{"n_layer": 13, "d_model": 384, "n_head": 12, "n_kv_head": 12, "head_dim": 32, "d_mlp": 1536, "vocab_size": 8192, "activation": "geglu", "norm": "rmsnorm", "norm_place": "peri", "norm_eps": 1e-05, "positions": "rope", "rope_base": 10000.0, "rope_fraction": 1.0, "qk_norm": true, "attn_scale": 0.177, "bias": "none", "tie_embeddings": true, "parallel_block": false, "extras": ["capped logits"], "init": "uniform", "init_std_qkv": 0.0281, "init_std_o": 0.00551, "init_std_up": 0.0281, "init_std_down": 0.00276, "optimizer": "adamw", "lr": 0.0016, "lr_mult_up": 1.19, "beta1": 0.9, "beta2": 0.98, "lr_head": 0.00582, "grad_clip": 1.0, "warmup_steps": 267, "schedule": "wsd", "decay_fraction": 0.747, "decay_shape": "sqrt", "final_lr_fraction": 0.0, "batch_tokens": 65536, "seq_len": 384, "doc_mask": true, "train_tokens": 325400000, "steps": 4966, "dataset": "wikipedia_en"}
Each number is 128 + 24 x the weight over its row's rms, rounded and kept within 0 to 255. Layers, rows and columns count from 0. Numbers have three digits each. The size before them is the row's rms in percent of the matrix's.

# layer 3 MLP gate, 1536x384, rms 0.0703, rows 720-828, columns 128-255
101:106124121115176173122104117121155123150140127148093117143101130125088120119107135144106172129148125130133108093136115117108116080140141100092111152086142116155153087146145129137130093120127144115124146154103136176137107153129141099114113138138100090160162117139110100146128103118121122161150124074136111099106139135129095069084119145140114121102089117135157155133178158200186138138119
103:161145135131149155148114127161119100162148096124112149131160087116062128107135168152112121133143151125107124159117143100130143119127106107112139137121095098132140125143128173170117102139168149111140081119148146101141154138141112139105142149177144178140124142122133140145128069091126107152115149114130124149104118172154099111102152114149149118119155118124147139120155163141140114151135
103:129106162133170113137133114146108148155118111132102134143147141152102150139145156159142098119148161137109137179128130106089105092137091162054095100133130126154165133107151079114117140139110153135150129118140150115173152133108147147103134139119123142106115172149135161132144141156170119152057152152176131148137172108070143105165128131145165122111141132104138120088131166151094076124092
096:177113144135088157123144146154111115118143138139121145118077167158123119101109103104123108150142136143093158168141142136136111149148095112151075126135192075085132160132111151117171118110113120164179115119145143110112154147117122117146103100111111114146126148107174093123135137124092163119148143132165145150104163159105130093154162087118121137124152115133154159121139104133128131121092
105:099119147107145133134155123151115120134101115124097150142149082130125115131121163123150134131171153114084128073170131136146144125129115188145138074124152117125137114110119124131114129141108150150148113161099121145143146131150105155130101117141105102161159163115144149099119092115138141128130135125113153146139070137141096069133132068123143117175110174119133094087150128129092086137156
095:134124184123167167109173117139098091096108130142122140118089104128102090112175124152096141143134158122095133144150125133134151149118089121129088082149128161133116118130121161118126095138136140139140126105125150138145133171150116134124146170108111138115127139102147104178153160080113119135143092120113097143145113101111107122084104094107111132170153102117157165115138155123102114127144
098:177110167150131183133111118124089103101164107146136120138155113133157153105127130134153090137116166146141126140084119128116106108146154127143138153149168119113119118143134122126089155151119126099101094149130125103130158178140144075127095154119102091158163125125137141129092147131147139146143202085173128146120085129110132122134152111144157094110139140111138118134101126162086114152124
099:148144156172155115110109169131157107140133108081105122117122094121115108146121179091134101097146112106115154112119176091115103138136143114125110142114145120085117144171130088132122117135128125105135101130134136140147112132135113153131127134121123099133133104138110098110130129100148151141075111134141137112118125146117134148097133080123147091184141103137121132103135113137114118130120
097:135125124099138105159142122143101131095123125122146177179124153112100125162110180129104140121160164183116154119128115091124137093081140145133110153120164099152166142107138105136122126102128094178130112193130111142119128118133154054123137080147139114105159132168140136154094136165103147109165149135129090154157118096082093116125132135125114110132151125125161170111162145130140153175138
097:116156102154178113147094163119083131127110121158133112145146139133161139100167135137151110136176164146114126100104126119145134135145124164124131180136103108115108175138097106094118098125148157147082086131191110113139118165111092115122113096125150098128138179121128148112077116142148154139118151127110117073146108118109117112148122163115144129172146119145131169109143133166140113142134
097:140174158131118117132114140185149144113076134101159116106105102113107130078084132128198122133144102115081141156145160126123122123120111152116112134134182133116146127092138133054130118102093112151106124175127143114123102137095112151103122132125122130117147129107144156127122144123160107109136115100149100147128117101116092109117132168097113074127097123136154080147119140129102121129121
099:143127168130126093083102125121139107124143138124095134122148131126111104070115158139134128099123135151109143166113171178105123100159124151155125118114151146134120166144133139124122139140116116143161114122121099089149142090134120137136093146178149120112115157087120143097100149135114141115087132165154135129143125154107159139103117102154124160189193120116129113135159132161139117175119
094:155118159121104115109131102162145163093114106099122105179150153132127116103055132087122162127116164126095128115138132135157101133143120114142093141156135119135141120132167135127110139062116136142160138094177134139177117143148166106099148089152126165123137112095147108147147135124142128136105105125120094147161150140158116118088102120128126149110147119078150116126144145133127126088119
089:112147058091137138098101139094112111116138099127146125161077114111119100108093107077089176096125141126171092127110051127093143161159096139179132122117144159110111129161101105150114110137156092126132135163087108136144131146120143127142116128087153068134147145104096092074127065154107122123135160096151083155102162139110109125086134141132168156131151127157133110125131162144113135132107
103:124141109109119093124083102079092118154138113065170140117103112130139131142151129140127115086171109075139163140115107120104115136160096108076105156115111105091141130100109152088153111156114147128108107162098151131142145127162080136126093132117133120143126138125134126158108133169101124135123119143128121140066152149110127118115140131164149129124153107111136113123142103111153099136096
098:146105109108178095121167089131122134083116142111131125125125145147121164094139124102152132114135133111094119147120145107159113100113142154176089135160154146142143137132127177119156084149119141149124105123164124160156138116146140109158095165114116120153157126145126176126099130113072098112123193125160102166119110134106070116110101195121149154163132143145124178108147115130102089176159
096:134127168122091102100108123114063089131162144125114130159139112108112148094140078090154078108137113093103113156107112118110109103199112099136117156132135126097154123130131124153133138117150089134155088125124177135154119121104079113157123145125136104112097134126136155123109103116162124159123136160121145148105134153115109097133146145154117107120102114134147151129156120138114124107115
095:177137106135142077131138169160111084171151120139131125156125096127093134142090154135134150116107146137130141137133150087114110130158110099135124106110144131147146111149139113145137127148110152115096113139177138149107149159166135079108115114129066140154121120118133145109154130145165098136151116139131121134150148131137131156167077119141129164113136138092136190126147090120121121155160
097:147151096158139162148124127151168103135098075113103141116134128134113124086176137117146132103153144142100150144147092164110114102149108150142123155106126097126119114097128120113119127108123133090115093092142114169135116135175116179154101137109137118131159108097131112166109137131143119135123147150109161117134119111079096095115173146139173106082142107163148143168117152153149140176141
104:159139138099119117140110115135106139145130130132098118156124181143124077137118117121138118118085107110116154118109150091147126096120108118121116113117148075120131177161119134129126130084102112176160122095138143122195172125177106114155112114164107131096133140158135144124127173154099169123126160071174112120096114114153103103141148136106136131132119158148148165140103124138146128112108
101:118113099123159148075101116107116103119117123143120112149124116114101136126102115106165102151153161137146118114120095111113196129147117126167093111154143106132128109099124120131109112142130106151163120111126164119107113159147134124123119149147092154125113115141131111107113134065151153150136141109119092166152140121137107077164138141147145091125117160112147145116162126170111136127174
097:162123140098120187128140135189091078092147130115132129108126090173115135111117113145132115139094101125148137168156171119106080148091119130164093109091163109110132160122096094120124125146090082170102106193132180129148164151132129126161116102093108140102101159110132116100171117107121146177174146179131119089114149136133141091140146117129164157143144155112140112128151116142102158103101
103:153139109103180161090115131137142099120116106116147103148107110111100133135104108111130121130137169101125116143173114108122154142143113135148076140125108108089120174147103158190178138118157138108181107146111125102128110141163125147143094117158104133107110172106122139137147133153132118128100089163114086118109118140167082116157089126154132135100154100136157111130182136126136101121138
100:144106149147143151178130098118093134123120095120175151154129143134113101150124153133112092152092124121119105112124113085067136139112165121155086140140135132140120093157141139103131141146112178108121118118134115146097160127124117147133087161132141108158135107162137187135160134114141132170135080122162103147119126091084165092182095181155140131138128116110145149131143137166073134102103
096:142148115092096101177128090147120131108098077106131147150138129132118074117120141134142144115139147128124172154126106195168118112090127142151126123130122143135181120106163126141153140141134090130129112130102119118156120144169121132099118142153134092098106142102141119135109099101176136147156087095112098126140079122117096109095117140128159091175152108095157149084118145145127135150169
100:107150191164155155157142128159124158150104086136078094148164103119116139134152149165142129146134078112100138151123186091147135119133142154112119163129126134156128132111131099124113103095101110088141110119148121084141106100165143116149125118147093125141112162100139110159159133118128073159147145168127148107191125125083116125097168119127137140168136146122132091115105158162131104110157
102:141152115119104135100152142096137155139167124114152129113129100130090089120094152133109134101155117120107120126112103146134144143118159186129140142134140088131106157189120137117101170100123145138105092131153147106138114152159129115128110122121142124175136155122154109091099137172124087108130117127180066090116121141103135114098153135116172107124113097137144130108130121133142124182099
097:169142109111132118148160136135115125105182132096163124179165149169113092110153132121075127137124123126139138124097130148154111109123174118142140158124122122122116130161103151117140112111121147139163087150138096150110160118147122097164142145148140136102138135172153138133104125132109164142124157089119113133145106122088122058114154125133102122115132136163136148119182213138110144164147
097:142129134114167134097122133128151109132116120107136128128111151165115119132125149111145098123127152148112136165117114133150159172096157124150119149119088103106147128138100125081142127105137164096110128136156110108160119148116122092108141148121138113138101119121138161144094153125175108123117084119118124101108108128076101142104127161153132127154119079131110119134114124184090102121151
104:155127102106130146125161086169141116097105117099124154142116137115108085127164125152112097162115139075121126106158119139079121107119092166123118110120090146143128122128123144125117104166129142131145134095168133100117161147140171130116122152108116071152125146173148098139147129148085064131061136158127117126106094123139093150163149165155112102117145113101125164119126125144141114178119
099:149153124115116107107113108112162127103155115111105171147133141130143127069130126062138107111139124161137114134118142134101147107132168167163112101164134123097131113100119117153115109116132145132119069142113154113104164137140053155118089120145128132127144149146157126091153115100141142137106148100145163118101129111117141129134157125096145127153122131147145111116100134123159149183146
094:121117153130108074100118132104134091130133147110124145136167089092134132112128153193076106087138110146156137110117124115136148109124120142063128162093146103138114178161097135084063151120139134143100153126137112143154161138151140118079127140137121106117158111117118164121114146165139119175115119129096118125138133144116104128109121120139141139152114127106148072104149123141136114159129
100:151086145095148093108107127139156093120152145144138142099141117145114126113157139137120097135110136133137148150161134159147113135100071123176147113139164129147135170145129136145101126103162106128131064138142124094150149165124096132141089120125126143120125141118167130093099107139153096155126145142129155107112156178109101124075114124184115124115175095115166181108124157140104137185134
095:126155123123118126115136098096164118092141153125155116170116139165121103133131134134127150128154151104151099130163149155126146120093117155127120138133141169153123178156144149153109125136091117093124102152116088118124142122131101123080107103127164147111147143151143122143147123157086120098122169121125091125101071141147110120133113118124107112118128064150127140081153137161125141155156
102:127133129167138134151082125076160118155146103132138148156140110134153140099110146156109120122134088107111166133132130132152105094139113159114087146176155119138129141133139117115128121109100098121132143124105134165186096124102131050103119097135139098114146152116138121142138109110136114082089118143162126145121140131130137146156114143111138105157129113139129108105129126082178109121114
106:120129134129116104122108088112129136141129085127091123137162114127092115144145129166112140185136145072122109151101102135091099098081152141108131091142129114097161101136157166169142111126110124101121118166102124124087119120124081133133115119143122121094105144163197161163141152153168099111143119155137139139093126116163078133123147136137137113127129143131143157113126098141176099138100
096:152133138093117115067095146141112084092171153130151119170148124108133111116155157140133131091133136151156125169140132106136129105121171129147091164177156139123114155119140117121123095146140119084169075126136139137122141108134127095154159108142123153107128166124191182147175101132119148108069144150148100134163142114140143160115123127146114165130128084136127121092110152137114146166146
101:144150131175131181101142091159082146159149142128141149130127174126116151094113111134109109134115091133116114154143117131075118155141099134136126113129171123086129156161089111092162131116099119135130081135138132150133141171094102127140103150119090128136136128095159118107122126123100134070135129095124130066123137119106099166097136128143139121095120128187128108136116144144157138119153
106:123178154113118107152130122181124100130124147158125132133114125138162113087138130100165131143118196122141073138138126109131133114165106162121054082120132114088127128135127132135129136162157097159156124130179163108116115117152095137143130101133101085128138133120125127120146136152127139102147156127148114144132116096124137128138144116113141129138122140085120155148119108142083141106126
102:177115124141143122138102104140142138164144101166119147100075128082107123143131141049188143163130168119120142132124092142120150110126139133152104120129145126144130129136097075107130141139132144077111133121146082093157109098224118133141131099117117131135146127154098153118106114135110128127146158072153130081123158090144128101133092133104086134120152115144165149130117092116083133148137
108:136167131145155109110076076158123131169107145124097137139112125152130128086090117136125153076139115084124067120130125100102130125118119130152147117164149118098164146144150128197132110137092085136122129114151127119156130145137133145082113138106130124112148133163131120094152134113125138134110124111150092153122161117124125138146115118138125166132130119112130168115159149106102130150119
098:157101086113159142160131136145140136127145147129098134154118140154105128139151102139123131145118131166129131161137138119184131118098133107137102103089157131106193135108152130110100116088111114166092103145114128110201129123102098102119127143144123108139131133097139140123164104158118159095158115115139106106086117139165092107107134107161154152118132143075176160126116138154107166111139
101:112105142176115127128146104155095128167128115145131126138117101123101122105140153108147102138122142117147141141107159091133124127132122129156080098115133127153115129109140119166125116121098176164171101119158123127156144167128083117139086128100108126057114140095113194151117161161132113106124143108137127108117115114124133169151118096104147116173114130113158167116143136081117138122104
107:172127159121165130129125148136131119123118125074134117098125087103143150148135144114156128173120138134125108147110114137124137118120111172109121099090130112141161144127158154121166132129125129122153093147189115139105155100167098136117102105131125151083150168127152155098133112151127133123162127146109129123125118115086115118163100134119110133100139075136150169153131127129129101146113
100:131120127189081156111164127156118083117160141131081140129122137140116119104086138162077119157121117115139118144138158086097108146140139141144059112128098136113113106113151087161122121145107106082152082138118125103129144120131125086160166118169129084113140107149130068120145126144112119133104129141162152188106118117126144123141144128137108159099100130153120171097129085136131115124123
097:145168104178140096088158157110156140112146092115151120155111121157129108135159104088145150181104148128118133158121125181148138152106129155126089138149128155090129149113139111102121170108163143105151096113144099121089147145141102149126146114162142146149114141088134128098137101173160130090116102108117119128128121147140126114106108130072144122119147109109119148192089119125097130158146
097:162150127171122118111085118111161110151109153121119131107090159093131136105122121141121138116099107163103175149128137077140157133075122118132108161137113154152150116099148118082116125148115130106147098143162105124122137133115125171085139127167145097113118164145121154107141094098143114131095089115167107137150167121121096144127143122101165144162150136127125133148166135129130117136123
102:127154148138129156138132109133158120137126124104133146121123097129128139102125158116190161136117122140142119148150121130102131142142155145132139085119138101115148130156149166172175120143102132150113108196088144145114146118105081132070093091090124133103147160102152146143133081107118133108138147114151103176096110102146151106124130134067146139138158108088147136116167137111141131162127
096:129101165136108099159136129149136124099157136163101139148091133162062092143128111136111121101138176113099104143087107119149118106155144092108133086108101105156174129158150112145118126111111133129123137151133097093139176150169110104128115136139138114100113158142111185128133160166129144119161141126135123151169142115095136130105122140158096092119124110084126172111101185193114155161131
108:147149095137151120156108088092090136161141138093135132127096120116083089112136142139116087110108139101102126122107150127152170141127123138157106109146159136141157167141200143177116141105103160133178133134135107104147136117120103145143126121176086127077122142101128126115160134160110147149154140087134110170125105128153107134119120093138126108183115115071174132154122139124170160131130
103:130133118151146125155101083112120130131122076141125159118107110146095109124141135140152103160159156071109131143152126123119118139128159143125103082195132138131111119115117141130132145135123136175091076110138136144110158153137098135097112130118136120140164115119121159160161106113109096122073156086107103117147127147087094130158147160144137118103124127163141162129107113108110099089128
104:129136129144121104116135131127189126155125100131187156114146149082092160094132164127109127115106157155096137150098091141131155108125107097143109165157151149111117155115119133125144084118126120086117079128123146087168135120121081138161134169111092157102135150186141092156127138130163126134115133148155158170105119172113102122147148119147113142159117059173162135132119130136182136130122
100:147136140176127098106122121125101148113111064175088149164099097119114152144101142111168137115116136124101149149123151111122138115158130148101109164162157110132159157143135142138107112149135117139168114155136129157116138158122129164122141122165146105081123115087143157129132118130127129133145136128122117086091138160102137134129155120129158109129144158111147119135113131125144134125125
098:118169108131145127146082115165108099088154142130123108154117112147108128115094161134148096117136144107072116153096127109112128092172098124160115110128157099121134164100114087137116126153108141116148094131135145117192120116095121143119104121098112114138120147103170156152124110151160150108107101124165114142122128143177130146169132076124132170177166136153143140129117130131127075095125
103:129136152195116145132121126132120068162122092133082105141148073147096096138128145110127141154176177103093110145123114099136103111149105106106117121128101133085146143108144137144112150137112106102158111135166148162117114164176118132162084072176079129122122136107143080150133110082166163178133131113112136099134122150104138111091124100120146124108156103095152130117186127175122169123155
099:163167067158123102131171125111143085130136162140109145137149127117132085120127183123132128146149124084104136133139089130145117146139168151116129123127125150092162130129134150161146127125159138125123107116124169127131102160223110120109120102141126130110118130125122110164117143158098152106133143112104077118121082170092114096128147126139109116117120143125122132083117128140117132167127
100:122111125088180148158092118142092124122146112127133149162132140179118124139100123119152126183143156144164121096158128133109108074143143125143115119100168129155138155124120092150147085139134119159100074157148125158137122152157120099141115163086134123100131169130159135178104137175149141180136160110120096141118087134118126104121124122133084168091190145125146167106143158147110103133129
101:110157124106103104155141100131102109119153106106082118145145124092111112109113138140106140104150153147127153173141119125157143105156148145106112151098172141115174104109140145090084149155093126114115127111117119149158093154145093143104156125155143101099109129082113136173118130145121129098151111085135088094165099145131132107118140123160119130096179097112135183128134147140159150128117
099:161129110102133149163097129120107101104161089128124105149129116151135132087100154126151112172106161128103108159147154071138125157144135139140137109120171152120128140082172143114094124146130146158117072145140106075122145118135134101119067109171084119122117159111123117116106054157146120130120111132123123154134151134111108129119109096126143101135201113096173119102155143087087134095137
104:173112127092101124130158118170097118122105141155137174189163112139078117116104162132128111117171195137130106165157166120171153143116143138107119134138147153131137155126124162147129168119124131141129119090157170149111135156126134148054160111129087110122098134141157115116153138107153139179133091135147076134148117124106126120111128115115162115117156130133135115106125150142114108132112
099:126100155139154086132151114117103146096140107122148130124157119114114107108129096135107124104149157132109129132163104104161156158090101122127122132123127136112170140146148095057141096112121109136141097113150132121074125152152060126095107142134116112136146106163165128159144144081139081150122097162138152132102122141129129105120110093109109132144136129154146145127119128175154119152170
104:132136145156163091123082106136115128126117103126128141164110116197119129074104178149132120132157181117092071155104072122126138131141143122124135100156144127120118100130121113141094090127112128158126118132143098114154127142141079150102097136174138075127088115122109143140149137191142118114135144109155082110124155139150122105179159158122160148134142140149166139149125160118124174129139
099:178141126136150106153125157121105102115132134093093163103128134160138090166115126076110127139079091134125117151130143086126135133088106163095094121104164133107094120127136157096126122110147131125153115144161130155151101167108158115152131134120133114145136154111169111106090093142107132142122128121096145140109138117118100149118114107085148119172117126095102160093181151120129117167165
112:147178141179125124099148063095129119105124111100118166137152075110075130096150133133117118152148114106102106119163133090097121186152123145133134166155158122085131150158131122158129132109094172144170087110150110156114142142142118109133123142148092098136133146115169147077141107151174154115140169150130139117138101103094121122174116114104135145109097145129132140154111107131169108155185
099:137138159149144159142137164130099130085126152119206122128193103135129115103150155146152142120127125176109172137082116107127118121111152127124088166133115093131155168178173126163166071145144157076127128141127136124102116133103120114142111109111148149105154132140129100150126124117130118150156148103135113152131122145088099131126111162089130105140155113119118129120133153138151159147124
101:173138109064182128144089123114104152158152098075116132145156132129113097098110096114132150083098149119084075177136142138121150137098128106117093099124124142152136114122141122126134084125105102135130134109129145141156148113153115120132121134147112144099126177134170116150108113130155129136179092113132160097150151148131135103143082108121128136150127146156116138139132139136138122152179
096:146106118120152130120155141145134104098100142151136172161116108113115083081111138125108088153094143132105123117119156108126146098103079140136131149180124113138139155160114125134155083139141106096154104145110113112148112117115097140126160113168110116142109130153089112168126134114149127148084099120158098129146121101121104136106160131112121117122151121164129104099135149143082117140113
094:110147136129173137139138137129174134131117119130163104152167135096123156103102124149137100134196168161098116095164098135162127149108145161144143138135095123112120135134160100089157077114119176095159109114134119165116141116156135103082105153140092122132166145132151162149116112098127084134142137097129117074149061156099092128127119142083126125144135122152115135083152147115156108161167
100:126103129153118130086122102148075131112150114140121131171145140154104111082118135132106108098135123130114092158100147096108150124109130151173116163118131098125124151166132093116142071093159104146136113111105114105143161167125134138105115156142090147153130110118102120154119110136166062164139129129139100110161095127193112115155119102105143126138134169131155103109155111164135139163141
098:123174102099204117159116082118146148130167118127118168145152123115100118079106144109143145059130123135092087104117111120081142134147111117140150104110127094117102156085142167141114091167093145111148097138097118116120110149139095122166141152125128143140167161128153139105115108108080127110146149141121078092058139167123111116152150137121140125123132143162130153118132121123121120133133
104:151149136149125118126124136100196097122162149094151144126158144096113118113119106094136131115096207186116113146173148107092124183151141128151139134112137118102132154114113154155131099141158138109107091107160120096138171129114133148128142073156117118116138134116167118091141071113147126095111130167096135145150117146124148118132060120165125171170099091145151130120159116129162112108119
100:152140190159144123115112148107089107129155089078128114131184145141130074141132130129118094112123118143130145146126110095100150154144078140147110110138159123139107157102141140096121135169107136100130113120111110121155169105148128136114118104113076140146131091162130175128140124161153130106108114149118103144125095118108127129103102128123116090124103146133110156116163154130132144111135
100:154150150119126169170112107139123144099133102090111095147132155089097133098109079089134108162141136094074116111152169110115117154104099094144082102124091103110126120119130061117122111091088124133139118176171135154145127160148138112166109133120158101127108096068150131148078152161130135167125113126115147093120127086123099122094119138109131138169136107131156133084113154167166132140097
105:122131120159106168097118156132162120123095126126093137145153151120137133066084174128137132104129107153134168111120142140102143129163137145146130092128158107179144118157123104118110116168132135142138091139177106084159128123142127126129104113142121129085142130138141153103122112129132161103132163109171138139149144146133120108161087104145139115148149136140166141141149138107144113140099
102:130091074182166131116120109072146087126159119104131148136092106137086143146124137166112098109139146130109135122091091153170140132102127147170120152109100132162100143100125154137105122056121099118082094125133101149116138163106128124106102127162125130108167118091167130087151098162139167130133169180090137114104117139147135100105076103110141143127161122127147102106096137145163154164129
098:132103151145178115162097154158088153126108099120103147089141106079105148107058130077173161161119147160153125096108134149178108136115145129154110090113168145124101152102140112123149155104130101141137081165148122126099119135153128067116114099151152111123132125089147116144161108115079124137138140126161135132124154129093098142120124115106158128106151145097135152107104141126104172159086
096:156129113100121135131136116161161145143142136152168124165149144118149122119109158111131117154089117113132122136123147070134099133146155151135093084136119096128141114181156126115114115105127135140170104130129153133127117161123083106078147171148118137136094171136103160126133149162127126109114087138161132109130128110091117124146085140116107138152128138129152152132134138139144135128145
093:166139127091145100097143119181205144174170126130106132161121081148124098115134124114146140126119103139107127133137093111129141115133121158106115159139161133128148138092154148162124155141119124123121098122148143113189129147146142104073101074131088159127114140125124131092124139153119109112135147129108132139092133142139084095094072155074136117157132103139123128140156150133128117137116
103:174095116151154104112124102177115138131151135104116119125110121143115116137107134116162127122172149130067113144129114113151145117122144115150122159095115112145175109080102124122095058097105131109115126115139133127158118100181102107131138109156137112107151131090126123116086148162167105168133120115140122099111119114115125111097111121127159093095098104150152115115147136152152153154109
109:118131146140134097094087107106132121106131115124133128101095168165110096135137136156128137092122138184134103151134140128092130093144121095117068148128156105093138180161135141133121107163100148101133076158121150128123114107133120152166114079147114125125122137117163091168111121128129157095113143148138085144130132072095154139141131100118127140155149160146132131102185137113117154112132
100:187133124139104132172145150165138101157144096104133127117119121131117140149090144149118099139092160189111077171129136108144125142118139121120128126113125115148119135101162126099144072108134126113101102109133155122122156125102140068127121083137145090116151149136197112166163132125111109118118140166122147160157098136132109143138081100120114149128109098099214143134127129159142121155151
101:144140087139120126105100109125102111128163158091139170162113108101144139096072135137115132095140155153092119114145116155134132104121165129128141128123097101077123142090146099038116125135140121134142130183145128156143136107107114126088123092141119168159164123142153157133126144093151127113120116134124100094158117121139136078129114128111142130118129104141129144072130104126108113124121
104:147133100095156131117092116143111108103115115119151135143074118117082125102137141150103115160162168112141095118146119107084128103101131100150104106135115117093148161129087104120137087128143151111091083122129090123140139115131134120097139138110143149138194160128127154142117131151126106080115147092132094117100096199124120136112129152135122095112115138139117175117130128125138065127149
099:138098125135100129074110100095136142137140157143135154124132166112111112147137167134145137110141131097087127134123137114110123126115175147113077118137099124127179128132154128137144143129102149146149105092137121115139142175162088164075094144131130128089129092129129183141141144160125104133114126104178149177143154104135148128135074138141139116090135139103159131122132157140161087151094
105:123142112123088106128146093146159147120139106155113082155126116125133124137162118157177128111171128133083143169169145119124139119172147170145118125129125121141135159159150113143146103101098126162119102112178130129128190175114071130126060095156122144135120154126168172145137115082148109145170156101154123072143116132124120163104154120107201095108121082155155123138119101133119101128137
097:120133102095104126165112122099122101088120166160173139155089093123110113093133117102118127111111172169127119122113130139119196167093125159130057126141167124120093144173118148125097111146133116156165110152129111134138120114136117113137122164147142134134145176119100107097094126140087143154099131104105087100103125067134123122168100088127096122125129167130146084131140109125106130146160
117:156133126125141133144077145135154105112117112112148141148098158138092155095135128131142126147117158180103117108151116129095120111143103158087101152137145113110128144139132140161136138147116114073096091115117117115111111142136120091180120107139090174137089159128155127109125120131166119116110167128150129124093113143144115078143135114073132126127127109155145147137143119124152108134153
097:147106172165147110139139160120155098116107148114110144150121136140123115116105103150105133110140120092128093141050096121147159137115150124136125172153134105105143127105132106182137143112083114138125107161139140113136142161108102138145156155087133132146125147117141118138096130146110182145093110106119112138124062097100113137140189162132126093160079152143158131118124146126141116092144
101:153145135111158104100158136154138139133102102107095178126141112124109127120132085149107122083148158136087090147170102114101127141091107172122100101127176101098110124093147136135114171142135135149116095109105123100167125147165081126145152097103094124129119106113180121152163080181139128131119121115120098107083144064127123116131108063119168161126116109156140129115099118111128152140152
092:149189126107136099127162169106131130097080109108140195151136105114101129121122129172129122130135127119120179153150110114141158138121121153111111131120138132147134171094137114134153106162090142135140108095140173146123130178174088097092126102137128141130102129128145123150114109136154136114117107129142097139131137085074116141132109131143127166104107060123164118094109129153107089129146
104:127146114146126144121160099093113151118101155114143118140121146126093101147131093127137117121153106122120162140140136122129149101134131165141123165155082112140132114096142126136083132139134117124052105099131131157088123171163115106087080096150100147117135094110188158110110108104122113129126099124150137116146119130125100095109110131107136077168132120122127141081123139129177132119144
091:183102143068147115135065124116150111102153103114192127147128151121147124157103162181111136117106154143109187092073126092150116097139143138152135112123153145142139144155162111172120119100146159126143093098103107095163137153122136076139136096134132137116074147138132161151167138136115111173121157168161126184149115151096110130157139131152119116140130132137169108115097147145140144172144
099:135124112128148132164106095122134129099130112107151153158126142118145160123116128067131121090108144140095133138124118110130154142133149115162097193101105118159197156127147103141155060132111144079100117115166131133140154140138123106089160144133154084124133136115120162140080165102142148141113079108137122101150152141108101087138143124164140143160120067186151108131133114138140116126159
100:123120136134100100082126115104162100109116091157136131148143123164125090129165155099151143130144113135107113140092146112114123113111148171150119143138148150126148141107120135137114144167135067128129113148120134127134120137125051119154099156126143135109145159134123106181138090166107172147147180146173134111139076117125109138111163134143148157152092156178138148141123128136127155117125
103:154159133131127161156072143127144163108130136128133165157124116153127127133081134121131123089146118136096130121115045135086148141111082132104105091158105133144169106147148093106123099099127170139154109122120111112164113107106097111136111130151123133124152179121144113154119170144122125114164119113142137110124162150122081141115140082142163081090152119123165126060154118126132134141118
102:126136161136101153145127116159133105123117123103170136132146153113140131115134107143130157127131151157122181176101106132137107091102105154142139126130134135120175129099116116144135116187125140130150096133098152116122139188150132096142099101167128173123099104127173164142169150145163104135146124107118152170158113119081101120120133130108139138120154112132138144117151168150120120165121
105:116164157189122122148113115112093118102135140104091142142164086133112123157128113128136095157133144146088095131146109127103146090159077136105093159103133071109153144140141110132086145144137118091135093141111157129125116139111145123115056117106140108145142128078096136149113153137135148114117135136144121136075103102183148127182109169122124131114125114097135139123154116163176124105116
103:139141143096124121131123115110179092140127081136117082132151133133136102157150158112129098138128132112103116146172150116143093067132132108102085158155154113137162148133139115152142170127080119140126093125153170137141131171168079112101120072159099133097148159124134125150117127104161058089132120120151109127122122136136081094146135152084155101106147073119174116117162112136114110125139
104:112125112133125149140092148085138069130129116105121124149138101127046102112122139097153122111122145113135114187125094117162135153114136114102124143106130135094098103080161178109119135125109118086129125133115093078135090126122138126096098116173091125154167136168151136179130104146127127141137121098133132122091079147136127088151118145158150137162166056127129101073098126132095116136106
098:156123110145087124091146141155169120127085093131158167150094126160125126098105133118147076137153134136099169129143140124109167110162139095121156113124164135119144174169154128118121111106108133133165118110123143174169180124181094111097149131151123120144167135134115165157118107124131088117159122105165113127125133133124107094153147086137171121100145097114155112092119119120147077168111
100:179135133138149122130155122163151101117118122100120120166137123132117104105140107091136125151132124155148100153113113112138128146118116117132145085212155119152149169158148123127105128114128163071145099131142139149154141104159089144131084127163149138075127095166140118156134125165100114181119181118129131125082078122128112158126122137100106136155135157119157134125130132105094145148155
094:109127148144073093106126119163118135107105108110153116122157117081161116119181101121179152135125164144119080099160104157143156147131133125103137107134126136096166098168110088098129128137127111154123141128130127101162123152142126120134123098107102147129150126159120137137107098107143102153113111173122160144112133156131142091155127139127152100154112132147130136126133166177137126117131
101:122133161095143101134102138094129159109141110100113136128187125103109080144102147153138081111113157161143139118161156115147105116133129123086114104178167120099111166127077102109160126141139129148172119139132168156149120204152121114117138088141131157091107134166103136098125130097087144146116132124120102181161132177089128142142162146093125119115124097130152121097144151149157116158113
106:120181115095099151118113126110139161146128112125136162138163059134098156118128130117154096144142104136164102147144169112137165132129171138105110147114156131115166131113129128103138113098119105154126097116114108166122157141129086133132129111112133135121117158105117135123144138118109150107118137093119149117114116102101113144104121115100130146144139092108133138083152120139134122120102
096:164134172132160118087124145129131125082155162139149096145166107141130106117139092117173120092141110115157071101159142121136092147121110102137123149135114128108135140113123120182136125089124155107114073151133113122144146133104121117098106099122101161116136139121173087143113159132126143132101125139061123136065138136102129122107103139108124156133113105097160129110147144144163170138103
102:151139094082150108160073108151134134103143128148151117156135141153129094068112090120169077146118131069095115132154079141070137148113097153126139100146143120141147133109154070124083120139143145132152101165129090119134087110109129162153133167104110120133094155147114145124132147149153188122150105170156134088141142098126126102160109123138163122114140139104120107113115096143101157144169
095:140142126112125143108111087131183100114122116107123078149113131147141090150134130162122132114095156119141140113129078166093132110126162146142147113137097143130161143143145095156146117157123126102075117149121114123146150117135085121084100139109062148129124153147151159135164116142142114134109129130082117155151084110088110086134166104172144147164105136142152146119160128158128109160112
111:125113143120151140160122080102102174099114107096125149154140120154114113124130135120112096143153170082126125103122147106110125122106150168143105098119134088163124142152119111144131101201153138153151114174156137136167101158129117106161098141115102099135166114131146142136114130160140139062144104113122097099114114137112070128131125118098087074165128132114152165134137162140122141141180
100:152131118120124139096114146156151105170153152106136119107143121133091171115144111098094133105125159081118089121131082113126159140124115103119104103114157147125128121144139130116087133159130137105141093105131136063143120171132116124118147128128132102088074118106170155161123159150190180111133110134166125096146115142095137101116124088138104132127119088118151147133126161188109162161190